Weights of a small transformer language model: width 256, normalized queries and keys.
Each number is 128 + 24 x the weight over its row's rms, rounded and kept within 0 to 255. Layers, rows and columns count from 0. The size above them is the row's rms in percent of the matrix's.

# layer 11 attention output (transposed), 256x256, rms 0.235, rows 4-21,36-53, columns 128-255
size [116 112 109 114 119 104 109 103 112 115 111 114 104 111 109 117 118 117  83  86  85  90  82  92  80  87  90  81  86  90  92  91  93  86  85  78]
[[128  81 109 130 125 108 103 165 145 130 123 136 100  90 144 132  97 121 110 109  85  63 135 149 115 142 134 106 146 162 118 143 125 150 123 149  79  94 106 141 139  91 130 135 122 136 148 151 136 125 141 127 142 141 157 116 135 155 108 150 178 152 141 156 163 126 130 107  81 140  93 122 131 105 123 117  88 136 127 130 117  93 143  63  82 122 140 135 130 132 104 132 171 173 151  90 111 107 147 140 169 141 104 140 126 127 110  98 106 181 130  99 125  83 136 135 129 102 113 147 102  97 162  98 129 164 151 105]
 [112  47  73 125 172 109 169  92 141 133 129 102 158 103 141 127 129  92 158 162 173  97 119 146 132 123 112 128 126 148 104 142 116  87 136 155 111  95  95 136  80 155 114  71 165 174 164 108 117 137 130 125 122 122 124 107 109 137 111 145 139 132 131 143 102  71 126  99  93 108 155 167 154 127 159 101 130 117 138 136 127  99 151 146 147 102 114 130 169 131 142  93 173 115 130 162 100 107 136 117 142 129 163 112 138 118 105 120 107 157 138 152 139 121 119  80 131 131 124 102 126 124 107 141 113 122 103 127]
 [ 85 121 166 186 101 145 114 122 136 108 141 136 154 136 141 122 111  88 116 124  88 120 174 122 107 113 120 143 132 103 108 101 123 104 114 125 130 142 146 122 152 128 117  91 111 122 113 112  92 141 135 131 138  90 136 137 120 157 142 115 103 131 109  92 107 142 187 123 109 102 137 129 173 147 177 158 111 106  94 120 131 157 107 181  79 143  81 105 138  94 128  95 161 146 124 125 133 146 124 144 150 150  99 120 151 116 147 118 106  87 136 103 141 143  90 106 122 125 135 123 116 133 145 106 137 149 114 164]
 [149 160 117 133 136 116  98 138 135 114 113 118 121 147 146 160  89 135 105 114 113 132 137 140 148 127  95 125 143 124 112 109  62 154 159  98  93 123 113 106 149 108 104 124 143 134 136 172 144 178 113 144  90 117 125 145 116 125 152 110 136  91 124 113 137 145 174  81 136 136 118  93 145 147 111 120 147 132 130 111 142 136  76 103 133 107  90 141  64  83 147 145  99 137 107 116 122  85 156 151 142 146 112 110 152 117 126 111 172 100 158 121 143  90 109 133 127 120  83 144  88 161 103 142 150 132 109 164]
 [ 86 106 135 134  96 102  97 167 133 133 139 139 108 129 125 109 179 144 162 102 117 122 148 117 137  75  91  78 157 137 114  92 141 157 116 159  95 172 197 110 104 130 115 125 151 128 108 106 119 159 163 117 151 105 158 162 116 121 133 126 117 124 117 150 136 122 150 122 134  74 125 123 148  93 128 170  95  52 110 144 142 135 119 123 164  83 144 144 113 166 126 135 102 103 116 148  92 105 163 137 142 148  97 129 123 100 145 123  97 168 138 133 134 142 101 128 166 170 128  86 147 149 142 109  89 136 113 162]
 [129 140 123 134 117 148 156 125  89 113 127  87 124 158 112 147 128 115 113  83 134 116 163 119  96 100 150 124 118 140 101 140 102 118 163 209 107 141 136 171 149 102 123 140 210 118 131 127 134 148 129 107 108 143 125 154 135 146 135 155 128 146 134 139 101 105 104 125 126 129 142 118 115 169 166 140  83 190  60 144 153 155  96 168 152 129 113 119 118 155 144 205 156 128 128 140 108 135  86 108 155 121 130 157 118 135  83 106 119 132 103 123 137 141 158 177 127 138  96 121 135 138 113 123 141 148 133 122]
 [162 108 153 170 129 116 145 106 166 150 146 128 157 163 142 130 162 160 145 103 129 150 170 121 124 104 118 113 134 127 136  98 109 128 108  86 124  94 100 180 126 135 154  82 157 139  84 128 135 106 137 120 122 101 146 115 144 154 136 132  76 134 137 128 157  80 154 123  91 133  76 122 115 139 120 131 115 113  95 152 119 125 136 112 105 128 129 122  93 118 145  94 156 178  96 145 113 133 120 138 144 153 167 186 118 148 127 136 101 124  94 109 184 138 120 147 122 101 165 147 151 158  89 118 120 104 105 105]
 [121  87 136 117 139 174 138  96 139 129 110  83 136 142 147 154 112 133 136 185 111 139 124 162 128 138  87 134 148 135 130 147 133  91 133 158  85 115 104 120 127 124 114 115  90 102 132 148 121 150 178 125 142 104 125 168 168 124 129 137 136 149 151 112 151 146 113  76 150 101  96 112 141 124 120  87  87 172  95 143 127  80 133 146 133 156  88 101 130 106  90 133  94 170 119 121 139 146 129  90 101 129 120 137 128 124 125 124 128 144 114 145 171 176 124 154 137 163 145  61 161 106 156 111 171  84 102 107]
 [148 112 143 117  93 121  92 114  97 108 151 160 104 131 166 146  99  76 113 161 140 151 113 108  87 144 131 131 140 156  99 117 155  87 119 110  94 140 133 140 160 119 111  88  91 148 104 124 156 103 128 128 154 119 140 172 116 157 140 152 124 115 136 129 101 123 171 131 123 133 108 131 117 118 111 115 134 151 104 144 153 150 110 102  91 127 143  75  76 149 110 100 159 134 141  97 183 116 145  79 141 157 129  89  93 108 107 120 152 102 159 135 111  92 150 143 116 154 181 140 136 141 126 152 128  96 136 108]
 [130 135 134 121 159 102 155 155 153 131 107 129 123 145 145 124 122 128 111 138  97 120 160 133 132 120 133 140 156 146 120 149 134 139 198 100 115 131  81 139 127 124 151 145 131 127 166 109 126 125 127 172 124 131 143 126 133 132  88  67 164 137 156 141 128 133 105 145 114 148 101 119 113 137  99 122  95  97 149  88 163 159 139 167 129 142 129 106 162 118  84 140  98 118 111 148  89 120 164 103 135 137 107 117  90 153 127 139 134 168  98  77 106  90 105 143 161 140 175 137 123 178 122 115 133 130 133 128]
 [131 109 109 168 131 115 139 161 142 112 170  96 151 148 145 130 123 161 133 106 112 176 127 115 146  82 162 178 158 119 138  88 124 154 148 155 123 149 143 134 135 122 142 112 143 109 149 130 149 130 156 143 133 127 121 100 108 103 153 162 149 120 139 130 139 102 142 160 148 114 114 117 153 131 156 126 121 130  97  63 110 194 132 108 103  90 171 118 110 122 191 139 113 164 112 140  91 128 150 117 160 136 111 158 124 140  79  79 147 143 147  84  58 142 107 171 101 116 112  99 101 123 102 132 135 116 104 123]
 [ 91 137 151 139 145 131 137 114 121 136 128 123 141 164  89 144 136 137 102 132 118 117 106 108 138 147 133 145  77 123 135 172 132 126 131  85 136 155  97  97 142 181 125 140 167  97  89  72  64 109 122 116 124 107 104 185 131 111 141 152 148 140 111 133 130 108 131 129 112 145 127  70 117 157 106 118 124 131 135  95  98 116 179 184 145 133 169 129 164 135 123 108 113  83 122 101 139 172 155 169  94 126 116 152 135 121  88 103 118 129 130 129 162 117 125 147 100 133 134 161 116  64 143  93 139 145 158  89]
 [147 131 133  68 144 140 144  93 132 159 159 149 118 145 122 117 138 116 143 105 158 120 113 122 143 112 126 115 147 115 126 144 142 158 170 140 168 114  89 135 143 106  96 116  97 161 111 129 112 130 104 128 173 100 171 145 154 140 115 144 101 156  90 161 144  93 152 112 103 129 125 109 126 121 102 113 133 149 101 138 123 150 120 139 121 116 108 107 125 131 156 135 151 151 143  61 125 148 141 141 170 133 151 176 161 135 101 107 110 134 141  90 128  99 146 138 111  80 112 154 113  86  98 132 136 122 127 139]
 [ 84 131 138 135 109  86 176 103 124 117 149 106 109 128 136 181 146 114 133 120  89 121 156 126 147 176 159 143 141 138 114 140 104  89 106 155  78 135 132 103 149  84 151 105 141 113 115 121 130 109 136 127 150 177 162 113 130 132 108 175 121 106 102 154 122 166 104 113 160 151 118 163 149 108 142 135 105 159 145  91 125 137 135  89 119 103 104 128 136 119 173 147 131 101 141 116 188  81 134 170 142 122 132 126 134 133 148 147 113 200 153 158 162 129 136 140 116 113  84 137 109 137 153 108 126 129  54 156]
 [125 126 112  81 148 150 135 129 114  44 143 138 150 112 125 162 107  98 129 144 146 170 106 174 167 106 136  91 186 119 115 108  92 146 132 103 112 158 155 120 158 116 109 158 137 172 125 112 124 103 135 125 151 123 125 127 141 141  90 116 179 145  94 136 145 151 143 122 105 133 106 104  94 139 137  94 104 122 147 105 142 135  77 125 132 198 139  89 138  95 142 150 104 133 105 130  95 120 123 160 131 150  85 125 129 143 141 110 139 156 159 143 147 106 101  90 156 113 114 143 134 133 141  78 103 165 125  99]
 [110 113 161 119 113 122 157  77 127 130 142 152 157 152 132 103 111 142 144 127 122 143 133 158 130 110 114 144 118 132 110 141 161 142 115 142 110 143 131 146 118 110 126 165 103 127 146 138 146 144 128 123 104 118  79 115 151 126 155 107 143 122 135 113 130  98 147 135  81 145 116 133 112 121 121  83 147  97 120 101 125 139 133 124  96 124 142 104 104 177 120 127  85 164 103 154 207  96 135 118 191 165 119 104  99 133 138 105 148 134 118 149 141 145 221 117 123 123 129 131  88 101 137 163  88 135 111 121]
 [134  96 119 178 142 153  87 152 111 181  97 100 150 116  88 104 120 154 106  99 128 131 123 107 159 160 131 123 178 102 115 120 110 107 140  95 141 142 184 167 151 123 106 138 146  97 126 182 120 124 126 107 127 117 147 133 127 123 116 147  99 160 108 127 116 149 156 129 128 147 133 141 109  94 105 139 128 113 140 151 134 141 143 148  89 128 158  81 152  81 118 134 104 147 152 118 150  85 105 139 102 125 105 117 168 129 136 125 139  87 149 136 156  89 177 156 125  96 114  99 158 126  83 140  92 142  96 159]
 [142  93 103 135 149 154 102  95 148 117 171  96 104 141 140 146  89 130  81 129 126 136 112 130 124 180 169 170 158 122 124 133 110 102 133 113 104  89 150 116 138 120 146 106 140  79 137 164 136 150 136 184 125 129 152  99 136 131 115 140 144 103 137 134 134 143 117 110 137  93 107 135 109 129  90 129  97 135 102 162 110 133 149  83 111 151  80 118 104 147 119 143 147 148 117 160 114 155 141 143 129 180 114 153 111 120 111 150 151  85 111  97 123 142  82  78 129 124 157  98 126 108  93 135 102  91 160 161]
 [135 116  90 135 119 104 189  86 147  84 119 134 150 120 115  98 132 153 143 154 168 132 127 118 126 153 127 122 121 125 133 130  92  93 148 131 152 187 163 160 142 159 133 152 128 156 103 118 106 150 148 115 100 103 130 138 124 102 150 126 113 134 137 102 121  99 124 124 161 103 124 159 160 150 107 107 155 111 185 135 126 123 136 157 148 132  86  80 113 109  91 131  88 105 130 112 153 135 107 101 153 112 159 132 105 169 109 128 134 132  92 141 105 131 118 106 131 165 151 123 104 157 136 110 105  88 114 134]
 [108 164 163 113  71 147 143 150 109 111 159 105  88 137 116 103 153 116 154 139 100 148 142 172 158 106 129  89 123 128 138  98 119 151 129  93  87 124 141 119 155 113 100 164 132 117 102 137 122 102 142  91 139 142 140 111 157 116 145  90 109  83 148 128 123 144  99 155 140 114 145 128 141 141 156 141  55 163 122 126 132 164 127  86 139 168 149 148 104 137 145 139 128  69 151 114 132 124 149 128 115 141  81 128 102 151 136  96  99 106 121 132  89 140 135 140 183 125 136 120 111 148  87 112 136 173 137 144]
 [149 135 110  55 133 142 133 109 129 121 123 119 124 136  91 129 153 154 128 139 165 136  75 125 150 151 127 153 117 169 160 118 121 139 148 122 121 157 112 100 162 122 152 173 129 122 154  98 165 135 119 131 105 135 118 127 125 105 111 114 153 141 125 139 137 124  77 128 119 178 109 122  87 104 123 116 134 132 169  99  94  76 111 135 174 113 156 131 129 143 161 104  89 112 114 100  96 176 129 115 124 135 120 168  97 132 135 159 123 183 114 147  84 102 150 141 118 155 151 121 137  94  97 122 139 101 111 102]
 [172 106 121 143 104 174 153  82  93 123 148 140 145 108 101 119 132 141 126 113 164 116  78 131 121 123 151 127 112 159 165 151 152 130 119 156 137 160 119 128 129 122 116 155 153 103  74 131 139  76 142 157 179 136 117 146 134 143 136 145 127 134 124 118 168 107  81 144 138  87 120 130 110 107 141 147 111 127 126 122 121 115 132 137 101 162 128  99 175 177 135 145 172 148 130 141 161 138  94 124 104 111 151 168 106 124 122 128  92 135 118 168  98 134 137 109 119 123 135 140 140 109 152 120 127 108 116  86]
 [157 155 124 105 156 148 165  91 150 119 140 146 123 128 125 152  77  87  81 118 162 177 140 138 107 176 126 152 129 100  84 141 135 165 119 117 166  90  87 138 171 156 145 136 110 119 124 168 144 110  98 131 137 129  99 121 116 152 118 105 134 101 113  69 123 126 127 147 118 151  95 124 155 156 105 117 147 180 132 113 100 166 141 110 125 134 114  89 131 125 106 171 134 152 136 101 127 141 107 110 135 121 147 109 123 140 113 104 178  89 145 154 121  79 182 144 119 100 125 128 107 110 128 123  92 120 141  84]
 [156 155 123 140 143 137 143 108 132 150 163 195 143 107 133 153 137 163 140 148 161  95 113 119 165 111  97 121 121 152 130 169 126 130 126 104 135 139 145  67 101 131 171 101  83 140 130 128 139 125 201 106 144 133 113 144 147 102 105 152 115  89 137 111 106 158 144  85 141 139 114 131 145 123 123 136 179 104 172 131 105 107 165 116  77 144 161 127 168 119 105  71 122 109 139 110 108 149 108 130  80 142  90 103 144 131 148 122 118 126 164 136  48 113 115 113 128 125 112 126 137 101  95 124 120  94 154 140]
 [122 117  74  94 187 138 117 136 140 120 127 132 129 120 131  96  98 145 109 119 155 131 145 102 109 161 137 164 143 136 108 124 164  95 147 181 140 175 119 157 112 137 147 138  72 118 171 143 123 109 117 134  85 125 125 103 146 119 122 155 162 107 101 124 146 110 111 138 169 149 184 152 150  99 110 100 100 169 126 100 144 105  78 143 173 141  90 138 149 155 163 173 105 128 128 129 114 128 134 123 160 138 115 120 125  77 170 136 122 140 141  93  49 116 119 160 103 143  86 116 100 135  95 139 142 168 174 154]
 [131 175 130 143 121 130 125 162  96 135 173 135  69 111 122 118 141 110 154  92 132 127 164  72 173 140 130 137  94 145  89 122  99 151 100  89 170  92 111 134 123 144 124 137 118 174 133 163 176  89 118 127 123 177 109 131 158 148 163 120 127 104 131  95 148 100 132 165 120 132 141 116 132 124 107 165 180 121 131  97 146 175 110 152 129 166 149 105  84 108 127 144 112 116 137 130 121 113 126 151 148 142 125 154 109 150 154 102 105 117 152 100 102 118 178 114 129 120 121 161 151  76 146 150 123 170 154 140]
 [130 109 124 132 161 122 142 156 175 145 146  88 165 122 101 117  93 159 173 133  98 143 111 118 153 123 133 173 143  88 151 147  60 143 108 162  81 134 109 104 118 167 129 153 146 116 125 107 118 142 147  99 136 100 125 102 134  88 106 109 186 162 130 148  91 131 121 111 139 116 151 135 141 129 166 130 105  91 148 161  93 143 159 140 134 117 133 163 167 122 124 161 143  88 123 143 101 108 165 141 135 180 135 155 153 140 120 140 104 108 150 107 183 136 123 116  75 125 128 116 137 133 141  92 130 126  95 130]
 [141 142 124 119  99 143 159 113 128 125 144  98 166 167 158 154 133 117 129 144 127 133 138 112 117 151  81 126 144 138 138 133 105 116  90  99 168 115 114 135 170 132  96 115  91 119 111 170 123 137 113  79 127 132 154 129  99 146 163 151 108 131  96 114 158 136 140 133 158  98 167 154 161 110 138 124 155 103 145 124  96 114 132 107 141 111 133 123 111 136 195 111 160 135 127 145 135 129 140 129 133 110 173 168 133  94 140 101 165  72 135 163 179 161 136 137  69 103 121 120 138  97 150 139 113  58 126 102]
 [120 106 160  93 120 130 134 147 132 176 123 145  74  89 140 125 141 100 126 174 111 102 108 129 150 166 124 131  82 114 111 147 116 131 125 138 101 149  94 164 140 133 134 134 149 114 128 131 119 116  67 125 120 133 122 129 117 141 163  89 104 146 120 135 123 123 130 166  91 138 152 128 115 140 147 135  95 106 165 177 127  90 115 105 134 158  87 106 145 110  91 114 172 104 124 126 121 117  96 112 118 157 144  66 145 151 159 143 103 108 124 128 152 108 101 114 182 123 170 140 139 104 134 123  92 139 105 131]
 [128 102 153 137  94 106 113 113 104 126 116 107  91 134  92 118 152 117 159 137 118 137 154 153 122  67 101 121 176  95 135  89 119 156 185 132 117 127 169 119 162 128 133 141 139 126 120 135 124 137 137 157 145 178 147 136 111  79  95 122 143 142 147 138 105 119 132 167 142 115 119 104 108 115 144 132 110 147 110 165 140 164 111  77  91 119 131 137  87 110 125 124 121 146 135 143 134 113 113 137 145 153 148  85 147  88 118 170 133 145 126 147 100 131 113 140 172 125  92  83 116 167 100 135  86 152  90 149]
 [ 95 129  62 171 125 118 111 149 121  90 105 102 123 110  87 142 166 126 116 164 126 104 127  99 143  92 127 140 128 105 125  86 105 123  92 124  94 163 169 104 108 144 129 107 152 125 165 139 122  70 146 133 123 127 107 144  71 115 100 132 160 145 185 116 119 151 136 154 119  96  85 128  84 129 177 164 109  96 145 121 127 135 157 118 133 142 143 140 130 104 119 100 111 143 130 198 143 136 133 148 113 114  89 134 119 163 172 138 131 141 129 132 183 154  96  96 148 131 138 105 142 166 148 125 127 165 162  72]
 [135 153 124 144 117 179 121 160 138 127 145 150 133  96 179 120 130 114 115 134 155 133 109 141 165 124 129  90 113  96 119  33 110 166 156 131 160 124 110 160 126 126 136 130 138 111 136 141 139 113 106 118 111  98 119 117 138 113  58  78  98 142 113 143 114 111  97 151 105 118 170 103  97  94 126 115 127 128 125 137 158 124 114 146 153 101 151 131 153 133 129 113 111 105 158 167  81 150 181  74 150 109 112 148 148 121  88  63 126  91 140 109 212 110 118 116 148  99 142  88 140 115 113 144 133 103 187 124]
 [133  88 138 158 107 124  96 162 109 147 163  88 135 173 125 116 139 153 123 120 156  88 145  83 132 119 155 125 114  74 143 157 119  99 109 148  92  89 111 148 124 151 117 121 131 142 122 135 128 175  91 103 143 138 150 112 128  99 152 162 104  95 173 129 133  91 114 162 166 127 118 126 152 123 146 154 148 107 110 140 136 121 149  89 113  61 135 157  88 149 100 115 169 123 126 112 170 117 109 108 130 149 138 122 144 102 151 121 123 100 108  54  56 158 140 164 119 136 149 113 100 165 122 138 161 131 120 162]
 [134 138 135 129 110 122  79 156 143 161 127 115  79  91 141 103 145  96 122  82 128 132 130 104 125 120 182 143 136 124 118 130 130 166 137 106 123 149 129  85 141 155 153 122 152 120 101 132 119 132 132 160 151 118 162 132 151 125 124 158 133 101 134 104  91 153 126 116 136 115 104 127 132  88 123 188 153 144 139 134 133 135  93 148 150 117  83 142 118 114 132 161 135  93 164 100  96 152 107 153  96 103 153 138 154 113 124 138 100 114 118 101  74 168 101 128 174 123 159 100 210 166  86 121 141 100 129 157]
 [123 115 127 109 120 123 119 124  97 105 187 136 124 150 135 132 151 115 136 176 100 135 155 121 136 150 139 146  88 155 117 114 147 116 145 134 103 100 107 131 108 137 177 154  94 143 141  74 107 168 101 146 109 100 174 146 134 102 119 152 118 109 130 119 149 114 143 103 110 121 138 178 110 187 136 132 139 155 126 141 128  89 129 120 127 131 128 136 139 160 127 115 125  95 122 131  99 114 104 138 117 131 130 155 119 127 162 152 109 132  80 103 116 153  68 136 120 128 110 154  91 110 113 109 142 136 147 110]
 [119 139 163 169 109 110 159 149 133 181 121 115 132 113  95 120 169 146 191 130 128 121 135 145 118 105  97  89 101 117 127 180 112 144 133 123 156 163 125 133 117 154 125 127 141 146 142 111 114 118 166  95 126 119  85 148 122 116 102  90 119 173 115 120 132 107 110 113  92 149 128 132 140 139 160 109 176 113 130  78 121 134  98 139 109  74 146 146 139 113 134  86 132 106 137 115 120 150 150  90 118 119 122 111 142  60 122 117 136 150 166 138 122  84 163 187 160 156 140 138 106 138 155 175 170 132  83  85]]
# layer 11 attention value, 128x256, rms 0.199, rows 5-22, columns 128-255
size [101  98 105 106 100 100  96 104 102 101  99  98 102 102 104 105 100 103]
[[139 153 120 150 162 134 132 143 124  94 119 151  84 114 164 173 116 126  88 148 124 115  83  93  81 123 153  96 123 150 125 120 151 146 117 134 152 121 141 134 142 132 143 128 125 127 132 126 168 119 106 145 146 116 120 153 122 114 144 153 142 130  98 114 134 162 142 132 112  73 155  98 150 179 124 164 181 114  82 132 156 108 125 155 104 131 102 114 143 129 105 134 137 153 129  97 112 162 101 109 138 131 174  95 108 151 148 133 152 152  92 114 119 134 104 158  97 120  91 164 115 112 171 142 116 116  78 101]
 [134 174 112 111 152 129 122 135 146 159 135 107 109 129 141 150 107 110 186  89 145 114 125 179 101 106 107 129 156 128 117 146 106 136 147 127 122 117 130 124 104 115 146 145 104  71 111 155 171 124 172 142 154 117 100 170 119 102 173  89 130  92 138 173 172 138 129 171 110 159 124 144 179 102 146  97 159 133 132 149 146  88 106 120 118 118 105 167 100 104  95  85  93 111 111 128 128 107 100 137 136 120 111 191 118  93 138 102 155 136  78 122 122 171 116 123 132 155 109 151 143 103 150 172 146 138 132  90]
 [152 156 150 100  68 153 112  85 119 177 109  98 133 173 127 146  92 117 113 148 103 145 122 151 114 127  89 180 148 144  92 119 110 117 113 145 149 183 150 129 147 134 122  89  96 154 180  67 102 142 112 154 152 165 101 110 114  93 129 128 146 105 103 120  60 120 103  98 107 158 128 155 153 151 123 119 146 105 112 108 111 118 152 107 134 144 137 176 134 113 107 134 146 101 155  91  97 125 124 161 138  96 135 130 132 120 142 142 104 111 119 158 141 146  83 115 104 127 129 130 116 122  87 162 119  83 174 144]
 [112 177  80 110 150 137 129 110 114 190 142 124  90 141 141 137 166 141 151 126  79 119 151 156  68 173 136 144  81 149 101 166 154 147 150 136 168 150 117 111 121  81  84 123 159 111 145 137 116  95 153  82 141 115 147 137 149 111 128 130 101 127 165 129 118 147  90 129 132 126 157 127 105 100  84 151 136 141 113  93 148 130 104  96 106 153 106 108 129 166 120  95 119 116  72 160 141 155 150 165 113 144 109 157 123 102 120 143 124 119 146 110 136 137  91 136 108 116 118 100 100 136 130 130 164 181 134 131]
 [103 162 123 145 110  95 119 139 134 116 112 116 143 146 150 182 156 123 153 149 133  89 161 126 105 126  92 158 106 139 119 148 144 143 111 142 108 150 135 122 163 127 115 159 124 114 161 134  96 120 103 147 107 139 158 118 150  77 154 109 141  79 102  94 135 145 103 133 132 150 115 161 112 151 114 135 141 127 147 101 132 120 104 143 172 153  84 158  91 126 103 124 103 139 110 169 142 117 115 134 104 104 127 110 122 132  92 176 116 111  81 103 127 130 100 106 146 166 133 153 114 158 163 128 106 104 111 105]
 [167 145 111 115 150  88 156 122 120 130 152 153  94 129  92 132 134 144 103 132 139 107 109 126 114 126 114 102 123 122 104 127 154  71 124 107 148 115 150 127 147 115  99 174 123 127 129  89 148 168 123 127 139  97 146 155 103  90 159  85  95 136 144 109 131 144 114 119 139 141 146 108 160 149 140 141 105 126 130 121 125 147 146 172 139 138 159 109 155 152 119 140 133 110 141 135 161 149 113 153 126 119 138  18 119 137 121 145  96  96  94 147 143 141 158 120 138 123 158 143 139 110 104 148 128 161 103  80]
 [124 107 138 120 147 167 112 144 168 164 170 130 141  70 148 132 164 153 117 125 164 125 118 155 133  69 125 112 105 105 114 115 104 112 119  85 113 146 173 122 137 142 107  97 107 110 163 113  78 135 135 137 125 152 108 156 127 125 155  98 101 157 101  88 134 116 123 134 112 112 157 112 155 146 165 142 153 121 122 126 122 111 121 144  89 113 135  92 109 161  99 146 114 105 117 167  97  83 128 137 139 109  91 127 141 137 171 151 133 161 111  99 143 171  85 143 135 122 128 130 129 187 136  98 117 138 132 112]
 [109 174 111 136 146 146 112 141 157  86 127 120 145 138 121 103 132 149  99 162 139 113 124 111 109 134 129 119 107 160 147 122 141  97 129 103 141 117 121  81  91 100  72 176 134 164 120 160 110 123  99 115 137 156 133 124 135 165 127 180  95 150  99 158 112 101 155 148 110 136 120  94 102 102 152 128 112  62 151 158 157 116 117 106 161 148 143 132 152 133 151 120 132  82 168 125 149 152  79 133 114 149 177 125 123 127 141 107 155 152  92 155 127 103 118 116 163 109  85 135 110 126  99 120 131 136 108  93]
 [140 135 142 158 120 134 122  69 128 141 140 111 120 129  94 106 121 145 127  80 149 127 123 123 151 134 131 149 129 134 135  97 102 155 166 141 127 134 162  94 129 143 127  91 144 125 160 154 153 107 115 159 123 133 138 126 142 128 145 112 159 133 156 140 132 145 106 134 143 153 127 142 104 145 138 148 168 112 118 168 113 124 102 142  66 134 124 165 112 121 144 132  86 121 119 121 125 115 107 142 136 125 154 101 125 112  84  96  99 158 113 185  94 145  98 118 166 131 164 124  78 124 149 128 119 124  43 145]
 [140 167 103 124 117 132 122 100 129 110  87 139 138 140 124 121  88 138 116 143 172 136 161 162  84 147  93 133 103  88 118 109 130 127 166 151 151 120 163 155  81 130  90 126  92 100 140 134 166 122 140 124 130 104 151 152 130 130 140 157 164 164 156  88 150 150 131 122 145 150 173 115 119 131  92 110 129 112 100 111 140 173 101 143 104 121 107 152 118 105 105 171 142 128 148 145 145 170 120 117 142 180 103 131  98 113 102 142 123 143 130 173 124 161 135 112 116 184 107 124 141 134 145 130 127 104 100 100]
 [161 140 190 161 140  83 130 104 124  80 122 129 116 164 128 128 121 128 110  97 149 128 101 115 117 121 185 165 139 106 158 129 134 123 139 114 149  54 110 132 118  83 112 109 119 130 157 152 122 128 107 149 138 132  92 150 116 139 182 129 124 137 156 136 147 166 165  97 115 163 134 106 148 101 206 136 159 173 149 138  88 133 131 108 142 133 119 115 118  92 134 116 120 153 138 144 117 133 149 119 150 100 174 164  86 155 162 138 118 145 143  86 131  92  80 152 146 137 136 146 108 115 147 113 184  89 142 132]
 [159 161 141 121 129 128  74 110 111 104 151 103 151  92 110 127 148 101 126 144 153 158 134 131 136 103 118 124 104 135 110 167 132 123 119 144 159 103 124 128 132 131 149 104 107 133 117 159 136 129  81  85 103 128 143 145 178  84 132 129 154 155 131 137 149 190 125 168 107 103 116 155 146 162 179  83 117 109 135 126 124 114 136  90 127 126 107 118 148  81 177 158 136 121 139 104 143 121 145  76 183 124 135 129  90 130  81 149 180 141 150 103 132 145 108 127 113 124 101 143 128 122 101 132 122  71 129 134]
 [147 147 111 145 107 146 136 110 125 114 118 143 169 111 122 145 153 118 112  88 142  92 133 117 137 117  80 151 106 127 127 130 145 134 169 110 102 110 146  98 124 155  98 115 108 117 141 130 121 116 141 112 124 100  99 127 125 158 190 138 128 123  90 143 106 143 126 139 127 105 158 141 142 144 104  97 147 155 103 108 118 136 161 111 121 167 115  91 104 143 112 106 129 121 143 102 114 111 149 130 163 147 154 132  98 132 165 134 132 105 132 130 142 100 158 145 128 137  99  99 142 137 156 142  89 100 107 124]
 [134 121 138 109 153 162 129 123 121 168 162 107 115 144 140 112 121 115 139 129  90 159 135 161 139 104 113 131  82 132 130 140 114 128 138 157 148 137  97 129 119 100 148 106 122 100  86  94 187  83 127 121 138 150 143 139 118 154 131 128 126 159 102 181 110 101 111 111 134 128  94 114 123 139 128 124 124 133  95 113 130  83 104 140 107 172 145 146 116 114  78 115 109  64 128 201 121 133 125 138 155  90 176 138 107 153 121 117 170 167 133 167 132 122 112 123  97 130 114 130 142 121 110  91  92  98 168 133]
 [130 131 133 137 103 179 159 104 100 102 120  88 134 104 130  82 141 155 132 142 101 149 159 122 112 136 119 133 158 108 152 125 116  97 116 130 117 136 110 167 120 119  89 163 143 135 136 138 123 110 153 155 127 143 126 126 120 117 146 129  97 188 166  93 153 104 130 136 142 123 144 159 103 159  92 115 104 149 176 167 106 116 125 146 127 105 135 146 157 116  72 171 136 107 134 103 164  86 137 103 148  90 114 111 117 119 124  87 177 157 103 175 140 128 113 168 163 138 143 170 139 153 164 146 147  72 153 133]
 [130 101 106 122 137  71 184 116 110 100 106 165 105 144 149 131 125  95 119 171 141 110 140 144 144 122 121 116 121 129 112 158 175 115  98 148 119 131 130  85 165 113 127 123 104 116 102 149  92 135  94 151 162 132 124 127 151 137 139  96 149 134 117 140 138  82 143 147 143 188 132 127 181 167 123 107 131  96 153 116 130 142 117 121  73 106 151 104 119 121 168  94 144 121 113 116 115 112 133 139 160  75  88 159 116 150 124 122 144 103 135 136 133 100 124 126 137 153 142 105 125 103 152 154 112 115  93 147]
 [132 122 100 123 120 122  82 164 166 149  90 113 104 116 136 146 145 122 174  99 171 130 144 121 122 169 137 109 165  98 135 148 120 130 148 120 107 127  93 105 114 139 134 146 101 180  95 145 124 109 136 140 147 123 147 118 139 166 144 178 121 139 136 137  81 108 128 106 174 160 157 153 147 176 100 131 144  89 135 137 154  56 139 119 130 144 167 146 136 148 141 196 122 127 108 123 128 130  99 146 138 154 127 129 123 168 120 109  96 132 115 116 124 151 160 115  95 139 117 113 126 119 131  82 105 113 122 113]
 [115 132 122 122 104 114 118 126  78 117 142 122  92 147 107 150  98 148 125 128 164  85 136  98 137 110 111 122 154 146 141 142 104 138 135 167 120  93 167 116 151 145 151 143 147 142 134 152 132 131 156 118 107 127 120 160 146 181 123 142  73 155 126 142 128 111 106 122 116 122 128 111 122  98 147 101 136 112 101 137 151 107  99 113 149 116 171 139 114  96  90 147 187 116 127 100 106  79 137 139 136 102  81 132  98 140 117 130 107 110 114  87 113 118  82 113 154 197 141  96 180  96 141 133 146 140  80 103]]